{"head_dim": 64, "positions": "rope", "attn_scale": 0.125, "bias": "none", "tie_embeddings": false, "lr_mult_up": 0.941, "beta2": 0.95, "decay_fraction": 0.797, "decay_shape": "linear", "batch_tokens": 262144, "seq_len": 1024, "doc_mask": false, "dataset": "wikipedia_en"}
Each number is 50 + 12 x the weight over the matrix's rms, rounded and kept within 0 to 99. Layers, rows and columns count from 0.

# layer 3 MLP down (transposed), 1728x640, rms 0.0432, rows 1017-1043, columns 160-199
65 72 65 32 43 36 66 56 40 50 51 29 42 46 44 73 33 18 51 36 71 54 31 50 64 60 44 55 59 62 54 46 17 67 31 69 50 48 50 52
56 55 44 48 37 30 66 40 58 48 39 46 65 45 67 38 27 34 36 50 29 56 50 51 70 59 47 69 43 58 49 37 32 69 41 62 49 51 49 63
61 59 42 45 44 39 50 57 32 30 48 55 54 46 63 39 41 60 58 44 49 56 55 62 50 31 65 63 57 29 69 58 59 50 39 31 66 45 44 33
44 34 58 54 61 58 59 50 36 45 51 44 43 64 53 37 36 56 29 57 70 61 63 69 75 48 75 45 47 49 42 58 31 21 56 54 32 63 45 58
35 38 33 50 41 57 31 53 45 32 58 44 55 35 43 60 53 53 45 47 65 64 50 44 34 59 76 52 43 60 56 49 34 52 59 44 54 54 48 57
66 45 60 38 55 54 59 52 37 49 57 57 49 74 57 51 51 56 54 44 43 40 68 40 49 46 51 51 50 28 51 57 31 52 29 54 36 38 62 43
24 31 60 55 43 53 32 28 63 49 49 28 34 53 52 15 51 51 51 70 43 59 70 56 76 58 46 43 49 45 76 45 38 69 47 69 53 73 46 78
61 59 62 33 52 40 51 47 70 41 33 55 56 48 46 54 58 34 37 44 59 45 37 54 58 55 62 39 41 41 51 52 37 53 60 65 55 43 61 65
62 49 52 65 20 52 49 46 41 32 37 54 38 61 75 41 53 60 36 53 61 65 56 70 79 41 68 44 24 64 40 60 34 45 55 74 53 58 56 43
54 46 32 44 56 42 48 33 65 43 28 33 52 53 47 65 46 68 40 55 16 40 42 47 49 40 52 59 63 45 40 67 34 30 60 48 44 54 31 66
63 58 36 55 60 74 53 61 35 50 30 62 49 80 73 50 60 56 78 61 47 38 47 43 52 58 52 62 58 43 65 31 55 49 47 39 42 43 50 42
71 34 52 42 62 56 57 18 25 55 39 54 49 51 42 51 64 59 50 50 54 53 24 52 66 59 34 55 44 58 38 57 43 38 50 53 61 63 45 45
55 74 55 19 46 57 31 49 53 26 56 62 57 43 47 56 23 37 48 49 52 25 55 53 45 40 41 36 41 37 68 52 46 75 70 60 58 43 45 55
43 46 50 49 55 50 32 38 58 50 31 65 51 53 45 58 53 50 68 45 57 44 51 63 56 32 41 45 65 60 41 51 45 43 56 35 67 44 47 43
54 69 61 59 62 54 51 51 50 43 70 42 83 63 39 57 55 45 45 35 55 24 29 30 59 40 49 55 33 21 55 50 50 47 52 46 49 62 58 44
62 34 85 61 48 54 56 50 35 65 50 71 57 54 53 68 57 67 75 57 51 46 72 64 44 46 57 56 64 40 25 44 69 39 36 46 46 45 82 64
69 32 52 60 45 61 35 50 80 45 51 45 37 42 41 41 47 34 56 57 47 44 59 54 61 49 51 17 56 38 68 43 62 42 56 62 49 50 54 63
49 60 56 25 54 67 44 50 52 43 69 54 48 51 50 41 43 44 46 49 62 55 38 46 39 45 42 49 50 43 43 49 50 43 52 61 44 56 39 49
62 50 41 43 50 58 40 49 72 53 57 54 39 51 42 50 47 42 64 69 52 49 46 46 43 49 57 59 41 32 60 27 41 47 34 51 27 53 52 46
49 62 63 51 60 35 52 71 39 34 49 62 47 62 21 63 58 43 37 65 41 48 66 48 48 47 79 57 25 43 60 38 28 60 41 54 51 65 53 61
39 41 56 31 48 65 63 56 35 53 56 57 55 53 47 49 56 23 62 31 67 45 42 53 46 52 81 33 26 56 50 43 52 53 48 50 41 65 54 44
55 76 67 56 53 34 66 46 38 51 59 66 83 54 49 61 43 47 41 68 35 50 49 51 59 45 72 45 42 45 48 49 59 42 39 39 59 46 36 46
44 39 31 41 42 57 39 46 40 40 72 37 68 62 79 54 46 46 53 53 58 57 63 68 46 58 58 52 42 35 64 36 38 19 56 45 26 43 42 54
55 47 93 57 36 46 63 38 44 49 59 62 50 56 59 50 71 56 39 39 62 53 41 44 47 51 57 47 42 51 49 41 42 55 59 39 50 39 43 71
60 51 34 60 68 61 51 60 52 28 72 44 48 60 52 58 52 66 61 54 52 78 48 75 43 55 50 32 46 40 30 48 55 54 53 48 60 42 46 45
52 37 57 54 30 54 47 36 72 34 39 85 39 49 50 60 42 67 63 62 35 50 17 49 54 69 47 41 52 50 46 33 59 49 65 68 68 26 52 28
67 33 58 42 38 44 57 44 62 23 40 77 52 53 62 62 30 42 35 40 35 38 52 56 43 70 57 28 66 50 41 46 56 47 56 51 67 41 56 55
# layer 3 MLP gate, 1728x640, rms 0.0453, rows 1018-1044, columns 160-199
53 79 52 83 38 49 33 37 21 28 53 47 52 52 42 56 51 46 44 41 82 50 36 40 64 38 63 36 35 60 33 61 53 46 49 63 38 52 49 55
38 52 53 43 43 43 21 68 30 46 66 46 51 61 52 57 48 55 45 47 41 56 46 43 45 64 33 43 45 55 34 42 48 51 50 54 53 63 47 27
46 41 25 16 32 68 54 61 48 52 61 42 74 43 42 49 48 46 59 63 61 48 38 36 48 43 15 57 42 38 70 31 52 29 43 50 63 53 71 34
39 60 65 52 60 51 64 31 62 63 38 52 52 50 44 60 55 59 40 49 27 65 55 68 52 30 34 40 41 50 34 57 69 48 52 58 52 42 59 59
33 60 67 42 62 61 39 44 87 71 47 36 63 65 42 59 62 38 37 55 51 47 47 42 32 83 48 35 63 42 39 55 33 76 47 40 40 54 54 53
56 57 53 41 61 53 63 47 46 57 43 37 57 43 50 40 47 56 62 46 41 50 49 45 69 51 46 52 67 65 26 44 25 55 52 53 53 38 42 45
49 28 51 54 40 64 46 55 46 38 55 40 66 61 50 55 41 39 41 59 46 61 71 53 47 52 67 50 48 65 76 56 56 38 46 49 35 44 39 35
37 60 34 76 50 37 32 55 38 47 38 35 46 63 48 46 63 59 41 42 54 32 31 57 64 56 47 52 46 57 42 41 58 61 55 44 50 50 47 58
26 68 51 64 51 53 50 66 41 56 47 47 65 43 42 36 38 64 63 55 31 41 46 55 62 54 37 63 57 49 52 65 42 42 50 46 49 45 48 66
40 57 49 67 53 38 64 46 51 49 56 40 49 55 48 48 53 42 32 73 56 55 35 65 69 56 33 41 58 79 71 48 47 60 57 76 58 66 45 55
37 72 23 43 39 45 49 45 73 54 66 63 52 44 48 61 56 40 53 66 42 43 61 44 36 33 44 48 61 53 46 48 64 38 65 54 38 23 53 43
35 14 46 45 66 49 58 61 69 50 42 39 44 61 62 56 79 66 35 50 45 76 41 48 32 50 48 57 66 53 49 33 51 50 38 47 66 52 51 28
53 49 60 58 30 56 52 41 37 54 53 52 50 41 58 61 28 56 47 55 41 31 53 66 38 39 77 45 50 44 46 33 51 73 63 41 39 52 43 57
46 72 55 52 58 47 50 59 68 52 53 51 39 32 64 45 43 51 55 44 50 53 47 57 31 71 35 25 58 47 44 42 48 36 54 48 58 59 69 70
34 34 37 60 60 36 47 38 47 34 26 71 47 60 34 25 39 53 82 51 45 62 26 49 46 64 26 75 19 73 24 56 40 48 31 44 52 51 48 54
56 72 54 36 47 53 29 57 53 38 59 42 30 56 39 38 71 44 58 45 57 51 28 78 69 39 53 29 60 35 57 24 41 39 45 63 53 45 66 64
44 34 34 91 36 28 33 17 74 44 43 49 37 54 43 66 57 50 55 53 52 36 44 77 46 37 28 33 51 50 54 48 48 43 55 38 65 53 73 37
53 39 61 61 46 61 50 46 55 50 50 45 61 28 33 54 55 58 47 22 56 59 53 50 48 45 62 53 39 69 18 65 48 38 50 53 24 57 35 60
27 67 46 42 44 46 43 55 49 51 42 42 50 33 45 47 52 64 20 60 30 34 29 47 48 57 55 55 48 44 46 56 49 33 27 53 68 55 48 42
50 49 31 49 42 41 33 39 60 57 56 52 64 40 29 38 53 40 67 50 26 46 33 56 59 54 52 49 40 55 48 67 37 38 60 41 31 53 56 45
50 61 45 47 37 73 28 68 51 52 53 88 53 57 49 31 49 40 35 54 26 67 18 56 55 51 49 67 49 64 49 51 36 70 75 53 55 43 43 28
40 41 52 31 42 40 54 57 71 54 32 50 46 54 41 44 56 32 48 42 40 49 49 46 51 55 57 41 52 69 47 59 87 64 51 61 42 59 47 46
46 47 54 40 37 36 59 42 28 50 51 72 45 51 52 54 37 59 74 65 25 43 38 54 56 48 55 52 35 66 57 48 44 50 43 43 51 42 47 60
61 77 49 40 68 33 53 39 55 49 55 47 33 64 50 41 66 62 54 52 30 52 47 44 41 58 50 60 59 47 64 68 71 50 46 26 33 69 74 73
49 48 64 60 54 48 51 50 52 48 58 52 53 51 60 70 54 67 54 67 52 43 25 51 41 79 30 48 47 48 62 20 25 47 26 53 76 39 52 56
12 69 43 53 46 59 53 32 39 45 31 63 62 17 54 43 58 52 47 66 57 34 56 34 57 66 48 59 72 54 50 67 41 44 58 34 42 50 33 46
51 66 54 29 54 54 22 54 41 39 73 49 23 58 47 73 61 54 39 70 55 38 14 41 61 49 45 55 40 48 55 39 84 38 50 52 32 59 46 59
# layer 3 MLP up, 1728x640, rms 0.0438, rows 1018-1044, columns 160-199
74 53 44 56 10 39 46 57 51 62 37 50 45 62 50 64 42 36 51 32 44 48 53 59 48 62 34 78 47 73 61 27 49 49 40 44 31 49 52 46
56 56 37 48 42 48 55 69 38 48 53 65 90 46 47 35 45 56 48 53 57 55 62 27 46 46 48 84 65 39 60 34 51 50 27 30 47 42 39 32
43 55 32 52 56 44 50 60 59 37 69 44 65 55 43 60 28 63 65 45 56 67 50 51 33 53 29 44 40 34 71 59 50 64 62 58 47 50 52 68
32 58 51 06 60 84 52 57 50 50 41 50 40 33 54 53 57 56 45 39 71 47 52 53 32 40 64 35 42 32 64 37 38 42 63 48 55 74 30 71
38 48 48 58 41 38 43 51 33 43 60 54 50 43 39 37 32 65 65 48 38 46 44 72 58 30 33 29 44 40 66 58 51 40 47 59 70 23 39 44
43 76 67 42 63 48 21 51 36 40 72 56 31 37 50 51 51 56 42 61 70 28 57 58 68 44 44 73 37 32 41 66 44 51 53 52 40 49 61 78
72 35 48 53 34 44 65 60 35 63 47 37 42 50 52 55 53 65 56 55 23 48 66 28 34 48 61 36 55 68 51 48 43 48 54 43 45 53 49 40
35 36 50 37 49 37 51 42 79 50 45 57 36 38 42 51 50 75 38 37 57 57 40 57 38 55 38 38 53 47 44 48 74 62 48 40 26 65 56 53
49 47 39 30 54 29 41 55 64 37 38 47 23 53 50 56 54 72 47 57 55 67 41 48 45 40 80 79 70 54 38 61 44 58 74 56 54 68 56 52
33 42 31 81 61 46 51 65 55 50 53 51 69 44 51 58 49 54 70 52 51 55 40 59 42 68 42 43 35 36 43 48 40 42 41 54 54 46 49 43
58 67 45 64 58 43 48 59 50 58 48 56 50 69 45 49 44 32 55 66 49 59 40 37 55 68 35 45 55 43 61 58 53 43 47 31 35 61 54 64
56 44 36 42 34 49 58 54 54 39 69 51 47 61 64 21 49 74 58 63 48 39 38 45 52 72 60 59 47 45 50 51 65 41 53 47 44 59 38 40
53 42 46 40 51 52 35 48 46 29 48 67 24 30 55 34 56 74 58 46 38 43 30 30 39 60 31 56 51 65 80 35 36 49 50 55 61 54 59 29
38 34 55 40 39 60 50 36 54 24 45 41 43 42 51 63 51 28 71 65 31 53 56 46 59 29 50 51 60 62 69 67 45 60 33 41 50 48 47 33
84 35 55 49 50 57 43 38 56 64 63 65 37 71 62 70 73 37 45 67 56 52 79 65 43 63 49 29 66 35 42 29 65 50 43 52 39 66 61 43
35 51 54 57 42 36 61 41 56 38 70 54 51 32 66 41 41 55 67 54 43 50 42 38 39 51 66 45 48 28 48 53 58 59 53 89 53 37 44 58
56 65 50 43 44 32 49 28 80 37 55 42 27 30 50 64 61 53 35 57 66 37 53 74 59 28 35 44 35 50 40 58 53 47 78 52 51 63 69 63
55 59 52 35 62 52 47 58 60 41 53 59 31 50 53 30 54 59 51 42 34 61 54 38 59 50 51 72 46 50 43 67 49 53 38 62 57 69 49 65
40 35 53 43 42 56 40 47 42 67 61 53 59 52 32 45 54 49 31 43 43 28 36 65 55 48 66 48 49 47 43 79 52 62 74 54 62 42 31 57
30 54 61 40 31 35 63 48 40 32 65 59 38 54 31 54 36 37 53 30 60 52 59 65 34 41 50 31 64 45 59 46 70 48 59 37 55 76 50 55
62 41 49 58 62 51 30 54 32 47 52 48 45 73 41 54 65 79 56 55 65 45 58 47 54 39 70 62 60 48 36 77 42 37 50 37 34 42 49 60
60 48 41 47 71 60 48 43 54 62 65 56 41 46 38 50 43 50 46 38 49 56 60 42 45 62 39 69 39 43 64 61 41 56 46 41 31 50 45 56
32 51 70 42 46 56 63 54 73 55 45 52 32 55 51 67 66 52 25 47 59 37 42 58 73 47 46 43 51 36 41 38 34 74 49 40 39 54 79 52
47 55 56 25 65 35 52 50 65 59 72 33 52 58 33 68 68 65 56 45 62 39 46 54 45 28 52 43 66 56 49 46 41 80 39 35 47 69 53 57
47 61 55 50 51 63 33 41 35 56 33 75 44 32 38 41 63 51 48 48 64 53 63 43 46 54 48 56 77 55 55 59 42 29 53 41 27 38 30 25
52 38 52 44 60 36 33 56 65 53 57 42 30 44 50 74 54 73 45 50 62 55 22 50 47 61 48 46 68 56 58 31 32 40 54 49 75 53 50 80
52 33 34 40 34 35 61 42 54 46 39 52 21 46 49 41 61 47 80 77 60 48 34 45 33 24 48 62 56 41 53 56 59 38 39 52 53 60 53 57